config.yaml
d_model: 192
positions: "learned"
qk_norm: false
tie_embeddings: true
init_std_qkv: 0.0239
init_std_o: 0.00451
lr_head: 0.00508
warmup_steps: 200
decay_fraction: 0.666
batch_tokens: 16384
Each number is 50 + 10 x the weight over its row's rms, rounded and kept within 0 to 99. Layers, rows and columns count from 0. The size before them is the row's rms in percent of the matrix's.

# layer 9 MLP up, 768x192, rms 0.0587, rows 433-469, columns 0-95
103:53 50 46 55 67 44 70 50 48 48 39 57 46 40 50 60 62 49 44 86 56 47 60 56 58 39 46 43 59 41 58 57 42 55 46 47 61 26 44 52 58 39 49 62 45 27 40 50 42 48 43 53 47 48 53 48 46 50 46 53 48 32 53 49 54 70 78 49 63 51 55 52 32 39 53 51 42 50 58 45 46 52 61 50 51 73 34 39 54 58 59 52 48 45 38 47
099:51 57 48 34 27 54 52 54 47 62 24 45 53 38 46 61 44 59 55 77 32 68 52 59 55 49 45 63 58 63 44 53 36 42 62 44 68 57 36 49 49 37 48 42 44 51 52 34 39 62 52 41 56 45 55 28 51 54 56 45 44 49 58 43 48 21 30 33 58 42 54 57 35 52 64 49 46 50 54 44 49 55 44 43 57 60 50 50 57 40 49 71 59 56 41 64
096:34 50 57 47 43 50 53 35 58 64 59 34 48 43 37 51 76 39 46 47 64 58 53 66 41 44 53 49 48 67 33 41 42 30 53 48 60 59 46 59 63 35 59 52 33 59 53 40 52 49 39 44 55 42 73 58 31 54 41 45 24 43 41 37 41 54 52 75 80 47 40 59 61 54 60 48 35 48 73 43 46 59 47 44 50 41 50 48 38 55 44 39 52 45 53 58
091:52 58 62 27 53 37 46 44 52 44 45 46 45 62 50 56 45 40 56 36 43 26 48 51 30 42 41 71 49 50 61 42 53 50 51 55 26 44 50 45 45 31 37 36 40 60 45 48 56 54 40 43 50 50 63 41 57 45 62 33 48 66 51 55 43 25 63 41 58 59 36 45 57 48 57 59 43 38 49 63 46 60 59 46 47 45 51 47 46 49 41 56 50 53 54 56
100:49 40 66 72 48 58 63 53 53 57 47 47 62 42 57 46 31 63 39 38 62 57 38 47 42 50 51 52 30 49 64 55 50 59 51 41 52 51 49 49 44 38 42 55 50 57 60 32 62 43 34 37 65 56 50 52 44 40 50 38 66 49 49 43 57 40 61 29 61 50 51 60 42 64 28 50 53 58 63 30 46 47 54 48 29 49 37 58 47 52 78 63 56 50 27 47
088:60 40 24 39 39 56 51 49 49 50 61 56 46 53 43 57 44 52 56 52 52 57 47 51 42 48 52 53 50 39 54 50 44 40 52 34 46 31 55 49 57 46 56 66 38 34 43 56 52 41 37 47 60 52 52 43 45 50 61 38 44 37 53 27 37 36 48 60 46 44 57 66 39 56 66 47 55 40 65 39 53 58 49 73 57 33 41 38 68 55 63 27 52 67 45 53
090:47 57 46 37 59 46 60 61 57 56 60 33 38 65 36 55 40 53 52 43 43 29 45 51 45 52 37 49 51 48 53 53 37 51 49 57 50 74 62 50 67 41 55 50 49 28 55 41 47 47 51 38 46 44 44 55 54 32 61 40 42 48 48 41 43 61 49 61 75 39 44 57 47 48 61 43 53 50 46 29 53 71 33 37 32 55 53 56 50 52 51 46 37 59 58 71
097:57 49 44 50 59 47 62 48 50 50 37 55 54 47 51 46 57 50 47 39 55 46 43 70 44 64 51 62 40 65 41 41 51 49 35 60 54 77 49 42 63 46 50 53 53 50 65 42 54 47 48 34 53 43 64 60 65 53 59 44 52 66 50 36 35 72 60 31 57 50 49 55 52 54 49 53 65 65 71 55 67 46 51 41 77 65 57 57 67 50 40 48 52 48 44 49
104:48 59 39 38 47 57 60 53 41 64 72 37 51 50 39 52 57 68 66 65 48 40 50 48 39 56 42 57 59 40 64 62 38 48 40 46 67 54 40 58 43 50 46 56 66 57 51 45 47 61 64 43 46 49 34 33 35 58 28 48 38 69 48 52 31 55 65 57 40 44 47 56 45 75 54 45 49 44 46 40 54 49 62 40 42 47 27 57 47 67 44 52 52 62 62 49
101:56 45 48 62 44 45 38 45 55 38 50 44 56 53 55 46 52 50 62 51 49 53 47 62 38 48 42 50 47 45 55 53 56 56 35 45 59 44 43 61 56 47 37 41 46 49 31 41 58 48 38 62 18 64 45 41 51 60 49 58 54 50 70 77 52 40 49 51 51 57 59 36 52 53 50 34 56 41 55 51 46 46 56 50 63 41 45 54 58 49 44 32 37 55 47 43
094:62 51 50 66 55 62 32 35 47 50 47 48 43 39 60 59 60 50 49 51 64 50 71 59 39 38 47 55 49 62 37 39 44 34 28 36 51 55 53 46 49 51 68 56 52 38 33 44 43 64 66 55 36 66 48 25 49 51 39 52 57 51 45 39 35 64 56 65 54 49 54 52 47 52 57 42 41 49 49 68 56 61 50 39 45 52 37 49 51 38 41 35 44 42 60 53
100:42 44 46 60 48 55 34 43 52 55 52 56 61 40 59 42 52 55 65 69 30 45 73 63 62 47 44 61 42 44 53 43 44 72 63 66 66 45 52 41 54 57 59 42 50 45 51 46 29 57 35 63 46 33 47 52 40 48 46 55 46 39 40 51 55 50 35 37 43 56 56 44 56 58 43 49 47 42 48 40 62 64 60 44 61 45 40 62 56 41 54 55 47 57 48 27
093:43 39 51 53 48 60 58 61 55 47 51 75 29 51 43 39 36 45 52 41 57 36 61 59 49 77 37 41 40 45 61 33 60 26 49 41 49 41 58 47 47 49 68 45 38 52 54 52 53 59 65 52 60 46 47 56 51 45 44 49 42 71 55 55 50 42 50 56 60 50 40 54 67 43 56 36 46 47 52 45 64 41 58 61 61 51 65 50 50 40 63 78 44 61 43 38
098:60 52 56 84 32 40 34 56 55 65 45 59 51 44 48 58 42 65 52 49 61 53 56 55 45 62 60 59 40 57 36 39 58 58 41 55 67 47 53 54 44 52 52 44 58 38 44 49 40 57 32 38 42 65 51 23 54 56 49 61 45 59 62 65 66 52 57 61 42 50 48 51 28 69 68 48 55 55 38 59 40 48 39 48 49 71 45 26 59 44 39 48 41 42 43 48
092:53 52 38 50 46 41 61 48 51 48 58 47 39 48 47 60 65 43 52 52 60 44 55 54 63 40 37 37 49 56 41 38 50 54 58 51 46 38 51 40 53 58 49 38 51 58 55 44 37 36 34 58 61 45 51 45 64 65 73 56 44 33 53 56 53 44 57 33 48 43 45 65 46 54 44 42 39 41 43 35 38 50 57 64 63 53 65 36 63 50 37 35 63 64 59 50
107:48 53 41 38 28 45 54 38 45 40 60 34 65 42 37 54 56 46 47 40 54 39 54 43 48 51 50 64 50 54 78 41 48 28 41 56 50 43 51 49 50 57 36 56 42 43 44 46 57 63 37 38 31 38 49 45 54 52 53 50 73 53 66 61 41 43 45 53 51 58 28 58 59 48 50 53 66 72 48 45 51 71 56 40 43 52 41 49 57 44 55 56 42 71 50 55
105:53 43 29 43 42 44 37 42 49 66 48 77 49 52 48 39 59 51 62 39 60 51 46 66 40 53 57 62 51 40 47 29 26 48 59 48 33 51 61 38 33 49 37 49 40 58 56 47 36 56 60 55 41 60 61 53 44 45 59 50 52 36 50 50 45 45 49 53 49 48 56 71 46 44 44 37 56 52 34 33 62 56 51 77 42 33 55 65 65 58 57 46 33 58 59 66
107:40 63 57 63 58 38 47 39 50 46 43 55 49 49 44 50 27 57 47 46 76 50 55 54 33 50 37 36 36 43 34 53 45 47 42 40 62 57 37 47 50 50 59 51 42 50 50 62 48 53 63 50 51 40 65 41 58 40 44 52 46 45 56 42 48 41 68 44 42 51 46 27 59 61 42 70 41 48 54 53 50 37 34 50 36 67 45 70 49 57 39 46 41 59 68 53
104:41 71 45 51 69 57 50 68 52 38 60 33 50 48 64 55 38 60 52 58 34 40 46 37 67 43 49 49 41 48 37 66 52 42 49 52 52 48 37 47 54 33 63 29 36 39 37 66 41 51 50 52 62 40 45 52 59 41 53 36 40 58 66 45 37 57 57 54 45 44 46 49 55 33 55 64 39 37 55 47 51 55 47 57 43 64 38 60 67 53 54 51 49 71 43 48
098:46 59 52 56 55 51 39 39 55 54 60 40 35 46 59 53 60 66 46 58 59 35 36 48 42 32 39 54 40 42 58 36 69 40 46 46 40 46 72 40 42 51 52 54 47 56 37 54 37 64 51 62 52 42 43 58 63 60 44 52 58 72 45 44 45 47 38 53 69 47 50 42 45 61 52 64 56 51 56 50 50 36 49 59 47 38 56 55 60 34 47 62 48 47 51 46
099:45 76 39 47 44 47 36 61 32 35 45 33 51 57 33 34 45 56 54 53 67 57 51 51 44 62 50 50 42 46 44 56 31 49 50 54 66 40 52 47 32 48 49 64 44 52 49 33 47 56 45 25 71 61 57 44 51 50 54 58 62 39 25 52 54 52 53 44 45 44 55 61 63 43 53 51 71 50 43 50 45 44 63 46 44 32 33 39 32 57 52 46 36 61 66 44
100:67 52 51 51 49 60 57 47 52 61 59 37 51 49 45 45 69 33 56 49 50 45 46 50 30 49 38 53 44 56 53 44 48 53 72 49 46 53 26 44 48 66 66 51 38 54 52 57 47 51 58 43 54 40 63 56 49 48 66 47 54 56 40 55 54 57 46 74 36 52 58 53 45 53 49 59 61 46 45 58 73 52 49 40 43 49 50 52 30 44 66 53 51 55 60 61
104:36 44 42 76 49 55 63 56 57 44 40 36 53 53 48 49 67 50 52 35 48 63 39 37 73 48 45 51 52 50 52 62 47 51 19 46 53 54 49 50 67 54 54 50 44 35 56 50 52 56 46 65 48 56 51 48 61 49 53 51 37 54 57 33 56 53 59 50 70 39 48 56 42 40 46 56 69 49 45 56 47 43 37 46 92 42 52 33 55 48 71 52 36 65 27 50
100:53 50 55 61 56 40 49 46 43 40 42 63 39 51 46 46 46 48 51 62 46 53 34 45 62 47 47 51 68 64 61 42 54 54 41 62 50 47 31 50 66 53 68 47 41 54 26 60 50 63 36 73 39 38 39 61 48 39 55 59 35 45 59 46 50 50 64 35 26 46 43 42 57 50 49 41 55 44 54 38 46 48 32 44 39 54 32 63 40 54 57 44 65 53 49 48
103:46 66 45 54 37 38 58 50 45 40 50 56 54 51 53 49 44 67 55 45 53 71 53 46 39 54 38 60 62 71 40 44 45 55 65 57 47 71 57 45 45 57 58 29 58 44 50 34 53 32 56 44 42 49 57 57 59 38 52 56 56 46 49 39 48 44 50 36 58 54 45 48 67 48 48 41 40 45 54 49 55 42 48 47 37 31 24 56 54 64 45 41 48 65 42 70
099:51 48 48 47 51 28 44 37 55 33 45 43 61 46 54 45 33 44 43 57 37 49 54 38 31 42 38 51 49 37 36 66 64 45 53 46 69 51 57 49 46 45 54 35 30 56 49 53 59 55 30 62 54 63 35 55 70 52 26 47 60 41 53 42 57 64 69 45 32 58 43 51 48 58 57 37 50 47 55 47 48 49 29 47 39 55 48 59 50 36 58 44 60 68 42 63
096:59 46 61 54 59 45 45 50 43 70 53 67 47 40 63 44 56 57 58 79 69 53 50 44 52 49 39 46 63 53 36 42 50 52 49 51 48 58 46 36 46 42 55 28 60 31 48 45 62 53 45 65 48 61 39 50 63 62 60 49 41 33 48 44 41 39 58 35 46 47 71 46 35 55 42 48 47 57 52 49 45 63 40 51 30 36 54 54 60 47 62 46 48 48 56 70
098:59 67 52 46 42 51 46 75 47 44 43 41 37 38 37 63 46 61 57 58 53 52 49 67 50 66 71 50 46 28 49 48 50 30 52 49 48 39 62 51 49 43 63 75 56 60 44 60 41 64 37 60 48 47 23 27 47 54 47 57 58 45 55 60 43 42 56 47 32 63 51 57 40 52 51 58 34 32 41 55 51 50 42 57 66 67 53 49 38 59 26 74 61 43 49 46
092:56 53 44 58 49 37 48 53 44 49 57 52 65 26 61 53 42 58 40 54 59 62 65 50 46 51 43 48 43 64 61 54 66 42 43 37 52 53 55 51 74 22 62 48 56 46 47 52 45 44 46 63 43 56 52 64 54 69 47 45 55 45 37 48 56 55 46 44 54 67 50 54 62 37 34 55 51 58 38 48 55 56 54 54 65 59 50 34 63 61 58 59 29 52 51 54
100:46 45 52 26 47 46 47 54 42 40 51 68 33 37 39 64 47 72 52 49 51 45 63 45 47 66 50 48 49 63 63 57 57 47 47 40 40 60 40 72 61 62 51 62 39 38 39 28 69 59 77 41 41 47 63 40 42 41 60 52 61 64 50 43 46 59 36 32 47 42 65 67 62 58 46 51 54 47 48 35 53 50 52 54 58 36 56 56 44 31 52 39 49 67 59 57
092:40 54 36 45 35 54 74 54 52 42 64 52 32 34 45 49 50 48 53 45 54 45 61 51 51 39 58 68 62 52 47 51 36 52 61 62 48 48 52 56 47 57 54 56 50 60 54 53 54 33 40 60 56 42 55 35 51 49 68 57 50 63 30 42 59 38 37 46 47 69 44 22 57 49 44 60 56 42 34 41 56 58 34 54 52 39 53 44 29 42 55 55 47 58 38 47
100:45 60 35 50 37 56 41 57 30 45 47 42 63 48 45 45 51 68 58 50 60 62 59 54 55 62 39 48 44 49 61 43 52 66 41 59 44 44 55 59 32 68 59 62 40 45 52 53 64 61 37 54 58 45 65 63 52 36 37 21 35 52 51 45 53 43 72 46 48 50 54 47 58 40 42 48 37 52 44 59 43 57 45 46 40 66 54 60 36 59 60 55 45 68 43 51
110:49 61 39 57 37 67 33 42 40 58 39 69 42 46 51 48 43 27 52 67 51 54 57 39 53 47 41 42 35 66 49 45 55 49 39 57 46 67 52 45 59 54 47 40 54 61 67 57 32 51 79 55 71 39 56 39 42 63 67 47 58 57 30 38 37 56 61 48 57 54 62 35 58 44 44 39 50 34 64 43 43 41 58 41 47 47 49 51 44 43 46 52 37 55 57 47
091:49 61 71 66 57 50 66 57 51 32 44 64 55 47 58 68 36 49 52 52 40 45 48 46 42 41 48 37 44 45 60 67 67 43 46 44 43 41 65 49 55 56 49 57 31 53 39 72 43 65 50 35 64 52 59 46 42 37 46 53 48 50 58 58 35 45 56 49 36 43 38 59 49 56 65 64 44 38 51 53 51 43 56 50 23 44 52 44 55 41 42 36 49 30 62 36
094:53 51 41 52 27 63 54 58 64 54 53 29 36 42 60 44 50 37 51 57 59 57 36 63 59 50 50 52 57 65 54 49 30 56 52 47 39 53 42 30 40 54 53 51 42 49 49 38 51 70 34 31 37 39 53 53 38 63 73 47 50 56 50 62 52 28 47 52 35 67 68 49 46 45 60 50 42 53 51 51 62 79 57 58 67 61 57 56 54 44 43 42 43 54 51 46
093:25 42 65 47 39 45 47 47 54 71 57 62 56 17 50 36 51 48 70 38 52 34 40 39 54 35 56 70 43 58 36 47 43 38 53 61 45 47 52 60 50 40 41 55 44 54 52 45 44 56 50 36 45 71 72 46 52 71 44 67 47 71 49 45 49 47 48 30 62 56 48 58 54 54 36 69 41 57 33 43 45 60 45 57 41 52 52 65 50 47 54 21 46 45 55 56
103:50 54 49 63 43 45 59 54 36 59 54 50 53 33 54 44 44 37 67 48 42 33 60 49 49 58 44 65 68 61 56 64 54 57 40 73 48 42 45 56 39 51 61 43 40 43 39 58 53 41 54 46 42 50 51 51 42 50 39 33 45 69 44 54 52 61 57 54 47 52 39 59 48 60 43 31 49 56 45 38 57 57 43 53 50 34 59 43 50 54 55 32 52 51 48 31
# layer 9 MLP down (transposed), 768x192, rms 0.167, rows 433-468, columns 0-95
106:44 64 47 40 43 70 51 34 53 46 67 50 48 60 49 53 41 45 47 48 67 44 47 68 59 49 50 50 52 44 54 54 66 38 48 46 51 63 45 61 53 50 57 56 68 55 69 45 63 52 70 52 36 61 65 31 61 62 51 50 53 60 47 46 57 39 63 50 64 40 28 58 42 51 54 44 38 38 38 44 53 27 55 49 61 59 62 62 60 55 60 37 32 45 45 46
096:40 45 49 55 65 37 68 31 60 57 67 53 64 52 45 44 47 58 41 46 75 54 57 58 41 67 55 40 43 42 37 23 60 67 63 43 48 45 58 44 39 43 61 39 33 58 61 42 66 31 44 49 41 30 37 41 60 63 45 56 50 70 56 42 43 48 25 41 37 56 34 50 66 42 49 45 61 49 48 39 59 47 50 42 55 46 51 59 50 49 37 35 42 50 53 57
090:72 49 49 63 47 55 39 58 29 62 45 45 56 59 62 48 41 41 27 43 49 41 53 29 67 59 47 57 58 38 36 47 46 58 33 67 67 46 50 48 59 47 48 60 69 56 33 68 49 53 61 30 34 61 40 45 57 57 55 63 29 54 53 54 46 28 51 47 48 31 49 51 51 59 52 43 42 34 55 58 50 41 63 53 46 61 45 55 49 64 37 50 64 36 50 49
091:56 65 41 48 49 52 56 52 65 46 56 56 39 51 29 46 50 51 30 64 46 53 64 43 54 74 35 42 52 41 46 50 72 64 56 49 45 82 49 57 58 52 37 50 59 55 69 58 32 40 54 35 54 31 47 55 53 53 47 59 55 53 40 40 46 52 33 45 48 46 48 50 25 56 49 24 43 59 50 49 58 48 43 54 50 59 44 64 57 42 61 32 61 33 27 42
100:57 53 35 37 65 48 43 54 48 48 53 55 37 48 57 61 47 38 50 37 44 48 36 72 56 31 76 58 42 58 46 48 47 58 48 44 45 64 58 47 51 26 37 33 50 48 43 58 51 55 45 53 46 58 54 29 41 59 42 35 55 66 63 47 47 70 41 55 50 55 49 58 43 27 50 48 64 52 49 48 49 46 47 59 58 54 53 54 61 47 39 46 71 64 64 60
078:34 68 50 44 40 57 55 24 51 37 65 59 59 40 30 49 54 61 59 45 59 40 40 30 43 49 54 54 55 51 52 59 54 38 37 70 61 51 66 40 40 43 54 47 50 42 52 66 54 20 51 34 59 71 28 41 58 48 57 56 59 59 53 50 43 45 42 52 53 50 58 54 44 46 43 50 29 50 46 34 34 49 56 71 60 52 67 42 38 50 47 38 56 51 49 49
082:59 43 31 58 48 63 43 33 53 59 40 62 57 59 41 48 60 34 40 48 41 52 57 37 57 55 64 57 66 52 35 59 54 47 61 63 31 43 53 48 43 40 41 44 54 59 52 56 53 52 44 45 52 63 59 64 36 66 52 58 56 38 43 62 67 50 43 42 36 46 46 39 45 45 28 54 40 69 51 60 33 44 49 64 52 48 67 52 43 55 39 53 71 55 62 44
097:38 57 50 50 44 49 45 67 50 37 51 45 32 55 53 68 63 42 59 45 42 44 36 60 37 31 58 36 58 53 55 54 61 42 39 42 59 39 39 54 52 41 50 59 56 47 44 73 66 42 38 60 59 32 40 46 42 56 61 40 55 71 45 43 48 45 46 51 62 60 41 58 55 65 39 54 56 57 39 63 43 45 44 61 41 28 42 49 64 50 46 55 38 55 63 27
112:73 44 48 55 63 37 57 45 42 52 52 34 41 57 52 72 51 53 50 71 47 55 58 56 42 52 58 41 58 40 43 55 55 39 56 43 49 35 52 48 67 59 46 35 52 61 50 47 31 34 64 31 50 30 50 36 51 55 60 34 52 65 40 50 58 49 43 44 51 44 63 45 52 68 50 40 48 46 54 51 29 46 43 55 59 52 43 53 49 48 59 56 43 39 50 60
103:48 54 49 65 44 51 43 57 54 45 40 42 32 50 51 59 42 44 59 59 30 46 38 47 54 49 22 47 58 55 45 50 58 65 66 48 34 54 75 50 41 35 47 48 27 67 54 34 65 53 61 41 52 45 51 45 68 50 43 59 44 55 48 47 49 52 50 58 39 42 52 39 39 73 66 46 54 48 68 45 57 71 53 64 43 38 48 45 42 52 52 52 59 30 32 52
097:41 59 48 47 46 45 45 57 35 57 45 60 58 64 39 39 39 51 54 62 42 57 46 63 58 48 37 45 58 43 64 57 39 48 52 77 46 48 53 63 40 56 41 51 53 73 66 51 48 55 36 52 65 65 55 32 55 60 42 52 41 44 66 44 44 41 44 56 55 50 61 73 45 58 44 60 76 41 56 38 48 33 55 59 32 30 53 61 44 61 41 65 52 62 35 53
099:49 56 49 34 43 68 55 41 47 43 39 53 59 67 55 52 44 53 52 40 54 42 28 62 42 46 57 64 51 43 47 59 56 51 51 76 58 37 51 79 72 51 66 37 59 50 53 48 67 39 39 51 44 41 26 59 58 66 55 56 42 66 61 49 46 32 52 49 46 56 57 60 46 61 56 40 42 44 50 45 47 38 48 37 39 52 51 47 47 49 49 52 50 33 63 42
093:50 52 48 58 51 45 41 50 46 43 48 42 53 31 55 51 54 48 33 57 48 67 31 52 50 63 47 43 31 68 64 78 58 49 33 35 59 62 61 46 56 44 54 45 51 49 50 53 72 44 44 50 61 34 57 65 40 51 46 39 44 58 48 45 63 68 42 37 42 42 48 50 49 52 50 56 31 44 47 44 56 55 50 39 47 49 44 42 39 50 53 39 33 36 58 62
095:62 54 45 41 65 44 49 36 40 52 58 48 33 55 52 40 62 44 51 62 47 35 68 53 52 38 48 46 40 45 69 48 36 45 48 46 44 70 38 49 59 58 35 57 34 73 60 41 65 42 30 64 59 42 40 62 37 49 50 52 58 51 54 53 37 46 38 22 44 45 58 57 58 42 37 54 52 42 54 44 37 50 56 61 58 37 56 59 35 48 49 68 57 62 45 50
092:44 54 41 46 58 37 47 43 53 42 58 67 50 55 57 38 40 53 42 51 65 56 49 46 56 40 57 47 61 51 47 55 37 50 49 71 45 50 62 50 57 52 34 60 45 59 46 64 43 38 51 47 62 60 47 61 44 43 45 38 48 48 24 47 49 31 60 46 53 65 59 36 56 49 42 65 49 43 46 51 52 47 45 49 41 34 51 40 48 53 37 66 58 54 47 44
096:45 55 56 49 50 55 45 48 57 57 39 44 49 48 39 41 66 51 57 47 81 49 36 44 42 54 57 45 45 57 52 52 52 66 41 50 47 64 47 40 71 46 35 67 54 61 46 50 60 43 41 40 42 68 42 57 45 25 59 52 46 34 55 47 47 38 52 40 54 29 37 56 57 34 34 56 40 73 59 37 57 59 55 56 52 39 33 54 58 48 52 59 54 58 40 50
098:42 57 53 48 55 44 49 61 42 47 52 42 49 32 40 50 44 51 42 58 49 56 42 28 50 35 53 55 46 67 51 71 57 44 34 56 45 56 40 49 51 50 54 54 42 49 51 58 49 50 50 36 46 42 49 61 58 49 58 48 46 42 44 49 51 54 64 41 61 54 54 43 57 47 37 69 34 47 68 43 54 54 48 45 60 65 59 36 46 53 41 41 65 31 65 51
113:52 47 48 61 51 62 56 49 59 32 43 53 48 47 47 43 51 61 60 58 49 47 70 36 53 62 55 39 41 38 48 58 53 28 43 63 49 56 38 41 48 53 57 52 41 62 37 32 36 49 43 63 47 55 49 38 81 50 56 38 45 62 49 59 37 58 60 34 52 58 40 69 82 56 40 37 46 48 56 65 39 68 40 46 62 29 46 52 64 41 46 45 47 50 45 48
102:30 39 66 51 55 48 45 61 42 55 39 34 46 53 51 61 52 22 49 66 41 47 64 37 45 65 43 33 46 64 39 52 38 55 46 51 63 48 54 58 56 44 71 32 54 43 34 50 50 50 61 41 33 49 46 45 44 42 58 47 55 54 47 46 51 59 51 66 50 74 46 66 46 48 44 59 54 46 51 49 58 45 33 48 58 56 47 54 52 49 49 54 58 50 33 73
099:67 55 47 60 41 35 54 56 55 43 61 50 50 49 38 33 38 62 39 47 69 43 47 57 53 38 37 64 44 49 54 55 52 51 54 49 52 56 59 34 39 71 52 44 43 66 52 54 52 47 30 32 43 52 48 50 55 55 37 66 47 37 56 56 49 30 53 56 58 54 36 65 53 55 45 44 54 57 43 46 68 78 43 47 52 34 48 31 60 61 36 42 45 47 55 57
105:65 53 55 49 38 54 47 51 43 37 59 54 60 43 42 46 30 37 55 43 50 53 36 37 49 47 43 42 46 50 55 62 38 48 57 50 56 52 42 43 50 44 67 49 54 46 44 52 50 50 50 70 44 49 54 42 60 29 44 50 42 53 61 46 53 43 47 40 57 60 58 47 36 59 48 37 61 65 30 50 48 67 43 61 37 36 57 40 38 67 55 57 56 62 41 42
101:31 40 53 46 53 40 51 61 52 37 50 54 67 60 41 51 42 48 47 48 36 49 48 49 50 46 69 46 57 67 53 70 55 33 47 55 50 47 46 52 65 40 45 35 58 51 50 50 48 50 58 67 46 53 55 30 44 64 68 51 56 69 31 43 39 53 47 31 65 62 42 49 53 61 48 34 53 39 46 46 43 51 31 54 56 59 45 42 51 62 45 55 50 40 32 29
103:42 57 53 51 48 54 50 59 49 50 39 51 55 32 45 35 59 61 62 68 61 47 51 57 65 67 43 61 65 43 39 34 51 43 35 68 61 50 30 50 54 34 50 59 41 60 60 62 35 42 56 39 42 40 56 56 73 48 31 59 42 54 44 49 60 43 64 52 57 36 68 66 59 51 47 50 41 65 47 45 41 59 53 59 40 55 46 65 50 61 57 50 52 44 51 46
100:52 56 57 38 63 78 42 59 58 35 53 62 59 55 30 53 36 40 58 50 30 71 48 51 62 71 46 49 39 57 50 55 38 35 55 53 46 63 55 40 43 56 42 50 57 61 44 57 44 32 77 55 26 40 41 50 44 47 48 42 48 44 62 48 37 68 39 39 56 46 51 41 54 52 41 55 35 55 57 61 52 34 55 32 56 64 51 50 52 63 40 45 43 49 54 50
104:67 31 57 58 39 48 56 55 42 43 48 40 69 68 70 60 50 49 53 63 41 49 50 57 35 48 57 44 45 50 36 66 48 68 37 57 39 63 48 51 44 47 50 37 63 45 39 47 43 31 38 56 59 58 43 26 48 63 26 58 40 45 36 44 41 38 55 73 52 52 51 57 42 52 56 49 46 57 72 72 55 53 66 18 53 31 70 33 56 49 68 48 49 48 49 34
094:40 56 45 24 52 51 54 66 39 47 53 53 45 59 57 56 38 50 52 41 49 69 45 55 54 61 53 29 58 41 33 55 52 56 64 58 59 27 33 50 42 63 59 35 53 29 55 50 42 42 66 56 50 53 54 51 42 57 49 43 58 37 55 59 40 64 42 49 42 43 57 63 52 40 49 54 57 45 50 54 56 37 40 53 57 54 54 54 22 57 36 39 52 53 61 57
101:56 50 38 41 67 65 38 50 50 43 55 52 51 53 44 62 33 62 51 55 46 55 64 39 47 33 41 66 31 46 77 66 47 59 55 40 60 63 44 51 68 39 52 50 52 59 37 64 51 49 61 58 30 49 59 60 47 47 61 50 56 56 38 57 50 35 36 48 56 36 55 54 38 37 42 56 28 44 53 48 43 44 57 53 53 57 58 56 56 61 47 56 44 57 53 32
101:41 49 38 57 40 44 47 43 50 47 48 34 42 41 68 46 37 63 40 52 47 43 46 52 53 54 48 43 62 42 56 49 65 54 66 41 58 69 50 63 54 68 35 61 49 55 69 42 61 48 37 36 61 37 60 57 46 39 42 29 28 43 46 40 62 62 56 49 61 49 51 37 41 60 64 39 46 48 67 33 50 51 60 30 48 50 63 53 63 40 61 43 46 50 64 43
093:41 54 61 47 49 62 70 48 61 43 51 56 42 55 45 46 56 53 46 38 63 41 39 36 33 55 52 59 59 35 49 51 44 42 58 49 34 60 49 47 33 58 55 52 58 63 42 55 44 66 50 25 49 44 43 53 44 64 46 36 55 51 50 59 59 40 45 52 53 64 50 60 50 59 53 38 56 52 47 68 49 46 52 49 47 42 53 70 60 58 63 45 53 31 54 44
099:37 50 54 52 52 32 59 53 36 46 47 54 30 65 37 44 22 53 36 58 53 42 48 43 51 51 51 42 49 70 61 57 42 40 82 70 45 61 48 65 43 54 60 62 43 61 46 49 49 50 38 58 63 36 45 38 35 43 51 52 60 56 46 43 55 45 38 39 56 40 37 46 40 45 47 50 29 43 63 53 52 57 45 59 50 50 60 53 49 81 63 47 41 36 47 47
091:54 49 56 36 44 49 32 46 59 41 41 39 63 68 60 49 49 32 49 68 61 50 64 50 58 54 17 43 33 52 54 56 58 47 35 36 69 56 48 45 56 44 60 55 53 38 61 52 57 52 47 63 31 46 50 52 71 58 55 41 49 31 60 52 41 49 62 52 43 52 59 52 50 44 54 44 54 46 48 42 36 50 62 42 54 67 50 39 58 37 62 53 42 50 54 68
100:63 40 53 54 52 51 44 31 48 48 60 45 41 52 46 44 55 30 59 71 42 53 51 63 58 34 64 62 74 30 55 43 37 48 42 59 35 54 46 51 46 46 35 54 36 46 43 38 56 44 48 46 42 41 56 60 28 49 46 48 57 52 36 55 28 28 60 62 63 47 43 49 31 26 54 51 53 54 51 57 52 63 52 59 53 35 66 51 54 39 42 58 46 53 41 49
108:61 45 22 61 57 48 41 42 55 54 46 57 50 49 53 48 57 49 50 67 52 58 37 48 57 47 42 65 34 50 55 45 50 53 70 37 60 56 67 56 53 39 50 66 62 64 74 42 47 48 37 53 41 63 56 58 39 48 42 51 41 43 42 56 36 46 61 56 55 58 53 38 49 37 37 33 43 27 64 39 51 43 53 47 50 46 72 34 43 68 25 57 55 65 41 53
091:53 44 48 30 48 23 32 38 39 62 53 47 42 51 60 62 49 43 46 54 60 49 55 62 64 32 58 58 55 50 47 45 36 49 48 59 62 63 36 35 64 62 56 40 54 47 58 57 46 49 50 54 53 44 34 47 43 48 36 37 26 36 61 53 50 51 25 46 58 44 43 41 35 57 43 46 46 58 45 52 65 60 63 52 31 55 29 56 60 36 60 55 54 66 47 48
098:55 44 39 40 42 48 45 53 44 31 53 51 48 35 51 43 49 55 43 48 31 59 49 43 34 51 42 29 52 38 51 69 54 53 60 70 61 47 56 59 58 63 40 65 57 39 48 46 58 38 40 50 60 56 54 48 60 48 38 41 53 50 63 43 33 57 29 49 62 30 32 43 45 57 64 51 38 51 57 61 54 50 49 33 56 49 59 28 67 41 52 42 45 49 50 51
092:59 57 43 18 66 53 42 48 43 38 58 34 43 72 54 51 37 60 23 63 55 46 51 53 69 65 41 44 47 39 54 47 43 47 60 59 50 54 32 41 41 55 67 50 46 36 44 66 49 51 50 61 53 28 45 39 55 32 59 44 63 26 43 60 52 59 48 60 32 46 55 47 48 57 70 44 58 31 50 52 62 55 50 62 54 37 46 56 58 52 43 48 43 34 58 58